Weights of a small GPT-style language model, trained from scratch on English Wikipedia.
Size: 8 layers, width 192, 4 heads of 32, MLP 768 squared ReLU, vocabulary 4096, 9.88M parameters.
Architecture: RMSNorm after each block, rotary positions, biases, normalized queries and keys, local attention windows, paired heads, value embeddings, hashed n-gram embeddings, an embedding shortcut, skips across layers, capped logits.
Training: a variant of Adam for these matrices, 8848 steps.
Each number is 500 + 40 x the weight over its row's rms, rounded and kept within 0 to 999. Layers, rows and columns count from 0. Numbers have three digits each. The size before them is the row's rms in percent of the matrix's.

# q: layer 2 attention query, 128x192, rms 0.0653, rows 0-51, columns 96-127
# k: layer 2 attention key, 128x192, rms 0.0636, rows 0-51, columns 96-127
# v: layer 2 attention value, 128x192, rms 0.0688, rows 0-31, columns 96-127
# o: layer 2 attention output (transposed), 128x192, rms 0.0602, rows 0-31, columns 96-127
q0 119:434543452523457560540543419532543469560467489500404445446482490538472547478476527503494472487439
k0 111:472459494491499521460499556413494556446538454459473518565494513461569436525545472477475482567535
q1 130:525488578476426504576502465553548453472511430546447494451451471500447518513455563540483498437484
k1 114:511495491524446579596584543510506531581557512413420474501465517464481585536486534531448492607476
q2 086:476531508489438556467452515495473500510505567552579494489510491541529467506497446496491472534515
k2 131:518546565523498546609541467530535514569468442548484473464462522515447589500469546522459514484480
q3 085:460473495465435494501467494545490516491484502518556484524496529529490494466467415525470500474579
k3 103:568559535519464606522539460446529555534446481496532510481532497510445555529504513488521533534488
q4 102:490523504525496486472547500498504467514491420504424539488537498507456522518497568471551492487500
k4 120:502490512488551438446464560501472451455543525490536438543513495479547461527518438477562450512487
q5 065:576473460489518524458528565483484455488520472490524507521546513524575535545515479495517493493494
k5 074:522585487422543494492517440514567455544458490544467494410426526479447544393447515577407547537468
q6 093:499509494479502451494582464392518459476523405495466445516501525580452494467522482457522466511491
k6 052:477512446501534443469439509457448500496462544484594499539525508507546430507507525561499490488587
q7 091:464530442472423523529518459548497535525448516531531500416521461507521532455514549581442509505487
k7 159:554521537516467508515512507515573490564415513511422518421488528504441549481438538530445511528414
q8 109:508533511496532474517452475546478473497528574489539516570482465438480508525490501404505552473518
k8 096:568469482504458446502533569458459591557447453435513461520497506517513505554524482491559521486456
q9 087:535456511475513505436455553457472524484497469539468533512464451479495510463505503497580401498431
k9 089:478514462513510556463492441522519398535556544505522475457513494519420435432421444539467509495464
q10 098:473439534529574451548554501501481465459517487441457551544518570551497480468484530451464523556561
k10 093:477499413503515451521506382472512542529514566466515534480512493463513511587485499483503505433531
q11 098:512467425552421496470504454445523475560495450499446447491533500493417507485582418510498529487488
k11 089:535519583540526469538468485556533463532476416486523464491476502504538494606475555498486571509516
q12 092:434474554520510509436523518453429487492500532482510480497563443455529502516517479499565452456497
k12 096:554498483472494522455540521552534447477527496516485421464477488488528516382473446506476513496500
q13 097:404543544545550509490420526595461477494507493505479484529502583453535510471462514457534405438456
k13 105:593476507512473525496483487507523546477506462466538495563536464473508468523532451482529444511526
q14 122:531472522483451496401447551473511550517475515460496534503553485529541457463499513573451539521459
k14 093:456494447467602526506477489503510539529455549528589535401538477450511487476429498517445421539516
q15 102:514446546506513516468485444464460471428546527546498547564443442464517441572580430487577463503538
k15 099:433484475434513543529501464566415525522596499548585453474500428542510518431488523550531475459487
q16 111:518542474483519472465513510509480559460453512586506526457532438459477460533509543582589492515462
k16 086:562581554482442559473497504490527379496561501499394443480462450470476524432472465472528481497438
q17 096:526562427533474539453470538437458540496479547558520458470605451495496530477548494561541509529507
k17 098:522507524496547514536479530540554460552445471539431565473474544460496532584455544489496527540438
q18 100:500551574514517501494497553514477533440466525537477476459518479502501542483483496533523534498482
k18 105:477513539523494440516494469508499557522387484504447541428530475476455510570442542529470485469444
q19 093:479530547579509508462495465457480577471436501501486488499555533463577525498539554543527533495483
k19 101:494470529440530504476482484586513492499498536576487421512484473469498480512388540522417488515452
q20 104:456463446531533529523478439449466491468556488564496516517483516465503464468588500497517426499495
k20 108:500484594509580442483438450589534543469527571513545530513545458544557482503480528511531508460471
q21 098:525515508558480493542564474520525499504484514475460462551477470505519485539560530492459516439411
k21 097:435551502438521524439523518531488446542521571524432514469511513456486524543501436536493491566424
q22 097:474529508487587462540463491528529450542491442440465528522476566450502521486449505472493465511444
k22 092:529483421490482505407479413551577541452504598453501481524508481492546427566479450539438513459508
q23 088:452495478575474492521471525508487543452500494519443478501527488440465541463524503529564462505530
k23 093:511520473500495576483467448468503454451566484525526517507547488535532530625460433444388419480476
q24 107:556452553511460566538481546504518438523477490470444505492416517527456559491538499513586456550447
k24 093:445452505524493531508483445526449496486457550515534480569501575527498417521495467450440519500446
q25 104:482490484564544499454494499498461466518562520498483532544495455430483517468594462490497379526500
k25 100:476502494480501500487492448508455497438498434526552502497483488503512448489434441520524542471484
q26 089:495417495535439494484526501489493490502518447438487525527505480539483438431465519507489477495572
k26 093:403508492465488490504575504458450493445587474503524511483532492515481523510480454461447547413530
q27 114:529512527457546438500442439497541556409436499510511490487481556550500519576448525527459495500378
k27 121:539516496506504588476517525452497469569521534438458510518533484444509458375558516541494496528511
q28 096:489518441488464489534561565474461564539498540541510497539513488416515512479593472560461502480550
k28 095:500506568454476440503493518511505507454459470525470511444549522506550548493415524464515521487452
q29 108:470460453505509424524481471529442543546559545499572542573446486495561597545549538479488553466476
k29 101:524440511535425543496540605516543500486517413479442537527497499475466542510545519483548539494500
q30 115:558465503455525575433497504503488527538533505542586457568535464509516477626534400475489551480489
k30 095:466570439452470456532501576536465485487492472536476532452466507487506511363474511457537478469497
q31 098:473458489493506456519536471509515486479479491532521460504454503465484493508470511489501509479508
k31 104:553550518520497572551484455520502410583577485474413439572590498518492550487524515465502524531542
v0 115:512486511512478453535537516482558566540504495441478499506543571483455419473535471487529610584559
o0 099:424452455507506504478525509548421563459514579500540536502551533448479449522521533495554531502522
v1 099:522480507529504453461486528474426459510446453488405448478575543501553497462426551461486405533526
o1 098:429533486552552525490462426503450460489449353506441500462499492491439478498525486497503534518536
v2 099:550510438496497603458571498490432485444529446506418454525463468387507484495488547492465478470570
o2 103:525527528487498481531493555482464547437484453514501514510540568484496505547466488483467468471484
v3 109:597542528462475489488549494498539544483458516515482522516484522434495531481505445504498551434541
o3 099:545451531526565475435562489513493546421538529509449501545466507463527467509558488471518477527530
v4 092:422530487474490505453510544475511482502501503511474507490411600529484642437527496495454438431454
o4 101:552545484501508464473528522484458469549474558491437446562475498539496534512494494457532484504500
v5 142:476551545468475548518457499499546484574539523491467484504523496477525453496508511575480533605533
o5 113:492518523480465522492517471530480544466515512508525503473492520583427459511479528476507499505556
v6 114:525503476503536492475560539505508508527504507537477491513469439454601532508444576538466568549514
o6 100:483464502503520473510498490505513447528541473508415547481526474506456531560546519509535501550520
v7 104:536528557436495491514498522554542537571529527562422519536509510461538382535494511556483569529536
o7 103:555519521480461470512562485549548604590502510449409472470437421538508428557495502521517516574492
v8 094:564488474513490488493449482552578454538512531549520639529486464398538578547502492494500482440537
o8 107:558511471516446443426558557531488543473543518572514513547391480415527575467459519483501435521404
v9 109:456462401499519486488510551451444459479453488482484474468572539563489508450479453467501432512528
o9 099:535569419496519532553550504443449503490483550517507438490541427498493467511488513489527442506486
v10 124:438539505415543486485497513516552531451522535535509531500497490509549462487523472529506511545518
o10 102:535486535484481504501492481535562479548536464459476568511472538593513486575525474439549501431551
v11 112:617469503503457511509459481498551533486503519432496438527456463438496492521509516517502494531517
o11 100:496542528494474637486451488519521517500575468483508443525432604493473505508441501515538431496529
v12 132:567490519556485554488394453544561544505512543470562521522554470419475525590540460512542538583527
o12 102:549487554490555471469431439559541488530549592532596560521465525413573547603587522490579504544481
v13 123:587483459498504443469471493515478442502504476525473505471417504461571570515434588470461456473491
o13 102:489468491522490551465487496475488477455578437477457529506484380586517498445420544515504463463524
v14 096:500499402484450543466470521535561522532491451493462520498455447404518459504518555522477537587509
o14 096:489474440542499456522504532485436511545466490531487495467459441541540502520547543479517491543491
v15 130:486548544483466558467474525470506493494541521489460490539535494427477415512552415535508503480531
o15 103:470525520449473491511516517456508465472548481439469511587511507388497512576543508399482491462521
v16 120:458426506577521503529478471502470479479498491491536484494526487541482477503534483465501473444466
o16 103:531491503534494456560483473461471521512484491525491527542494530431564495499460453469479468524414
v17 105:599499466509505561442517483493485455485513485532559555483442527545518615534483544480513541450516
o17 104:549508541522505544492564457495532456498517516538464564437471521601524480462474457537517550525516
v18 101:464522479515471558506450521461467550489498513477441376483495500449526418484514535513520470600437
o18 102:449461463601461497500557522512450518557450513416410497491528523459486470498610500479514486483478
v19 104:548508461546479413477562485485487480485475523468492486505518544525468643496455471479496444460538
o19 105:504532468496603452533472527558521525470518536511539433518427566637500532509449494571483513488499
v20 104:432578572473535558488363470512576520462497537458537512518547535425544523486555469538516455614529
o20 101:558522535539545529503451481542576530481457526446506539488525505439441522512595505491528451504538
v21 109:418512435496458570471443509498536477541525491497448541523512478464456528494527408521502454487498
o21 107:478520527481533503467464413422521562498531488530499548461429464428476475562512491436487482438472
v22 112:425463468517546467493552487490515507450497538573623558473515457527482503501526478514537605532529
o22 111:530470473498543548508557563485549500515521518562552534526513449358499514386447484512518558466529
v23 111:469441448537517433542499449511491538433496503553561529474469530533449512448497453470489504377491
o23 103:534483467570521494456462482531494460459557529540483503526446466431478438489490565536521476569497
v24 127:638409565516513390523563458537493545449494474532530500480459515506515550509445536479497455437443
o24 093:489500481535459484556455476463559496465554468439454494511534499409501504421487560562547520530447
v25 098:481528487546485497512557462499472489445428474434513478500596519483445509510488566467457527549498
o25 102:503488466482525428497562516481513542430501499470530528590578452475468478542465443531503549488489
v26 086:511488437520525433484372494502457428502502462478573512481540535478574471525500508520499542581557
o26 103:559549425494491453578456484486465428510565475563488508480497513461513465485489453493476516513506
v27 103:407466475468526420533428474562442468489515484554495585457594511526532545491466483443521522510519
o27 100:488458475548497461588507526516539504503499528506489444486513478456540464447448427471466501509494
v28 122:504495537476499495439513489497487485467497482506443545486494388478550465470428480514487523546448
o28 101:522466507436485540556482558448522425520483492468531505446480459414443411459516437433405535554466
v29 126:461548514470471623489522495497551483499511515528491570507536511431445517475557416512466464498489
o29 100:467574512471450536477532488492566492535551509508516545457479514580478511479500494455471462488473
v30 102:464534485486485574531536539448536505531461537457468463483485520533400467507499494497463476496495
o30 104:450441570469471507469502521474422482537471480498487478569506466525483478575541494530474475430562
v31 120:499555547464511569495466560473540514573505484506452490511433513404475487529505520546493479483486
o31 093:504459458515516495498522579454516419500465549453497480484475484546513525506524514532487439506502
q32 130:569508471551495489465496449463440478516522527452517484591549483525500519477526487427527499499459
k32 067:500490469462484511481458520527510510492455522455459531551505523471556593479525534509609480435535
q33 136:467535554489518485478479481565560581480494567542505530449458481556512478544475506615482495591531
k33 070:481546466515443518517508559516426458548537489526530545496419488428494507552494522477495494514476
q34 086:515523454498536492430480442526528546517500549452494516550520446552532497551515509552558508585507
k34 085:518539502468558464483482545504534506489443515553473525437545483475488531474531522505432514514442
q35 077:547519452540520508478484431463491561550516513475520546531500429546509518532519454502449436552428
k35 110:539492475404551490466448503477549520515484537475463535520481474547564534496466515521484523527504
q36 084:493485480427504540544478510471567559471507518422499492519439530549496512457441515448514497559464
k36 094:483530480457474516510539530519461525506497527474502442441608549526546490496434584487487479524565
q37 078:563498543453497550507503553481504505454485547516490548452528475468476491559553499534501492501480
k37 123:503505413604574481500519495500530468487498479475527478532490537498487497490529480480548483446491
q38 095:529530562524477513481528498480500428502482485533515482442550464475471481567515477523514482483508
k38 078:478488473553535424519442549537506494539461468506538524583473507505489532525584549475563483435479
q39 097:527581564471545563514514476547563558457448571472502391469532532551510507457424526515570483539493
k39 107:516541480497488486501526487482464537544495567480522477490537585517511524434449583598415580521517
q40 091:391431513564504478506522491535515498519474453515449550490487557531453561558518505481557475481443
k40 094:523503444467526522518472449507501518521497472579554480500491450433547496453480444509413437504402
q41 093:537492468506575502487540477434487538522544559429519506570510514473520498502434501498536517521585
k41 099:563542572461519456486471548455554501486478525478458485507549547521510496522458538547525563514549
q42 096:486521497595512471497541478585473518456450465550464453527532508509456571527550517473539527466442
k42 094:557492492479450493509518455439508526464493536497508482481422490448510472480463470500518518572398
q43 092:499475548599487411437571513545502446520471507550430407529544526541514511493590488563495475536496
k43 101:557442465478446486493461466526508551486481480493533515516475507436535497521526436571524489503443
q44 091:421456518553510487490470520534491442469507497473439488603501537464461466427525503439506475510502
k44 115:517508506445418521477560490386472527470566446498538530520526498480514445530515517460537450500499
q45 094:453471508509521449552489553562564500501449600508496530489438566534456467523527488467553511509543
k45 101:542534437569529449509553479527472543476472502547526482504510498513471523487465471579494508490489
q46 111:568533516432525561489532488512502562454431550510532495491538523432505480502493490544544589536593
k46 099:548523523526482430526549530503520491499451531468536483503507563533516507479542519511515507534512
q47 116:497501430456504565486509506431485473473497486461491457550550534510549444482490492482495457481583
k47 093:444555534502556478520496508465504510478519518471602489545522512509498506418516583521596478469521
q48 096:472498440517542499572540519522472494517507554457509505585498501564494502458467559467614455488564
k48 094:531493476503504490496444506446518474519415446537556531536535412482461406571497562543520513493427
q49 109:519475518415448481490482531468500486466504552484540493514389457476480489506581497569555480546525
k49 104:450519447507449530523488506486471498494468468508433453517529529490510584506530528573519489553573
q50 094:513477544551520456522468519493498461510539456445498461537485552527494569485457437418543489508581
k50 097:508502564519489560479476498502492553448508515556551486530491514505503456541525559493518514533557
q51 114:530510511476515488542504467536563520473515503525536474451393522470500510557412546447540519489456
k51 096:519505458516499541568461475545437549440547462547515405493422571529443531484481584520514587524566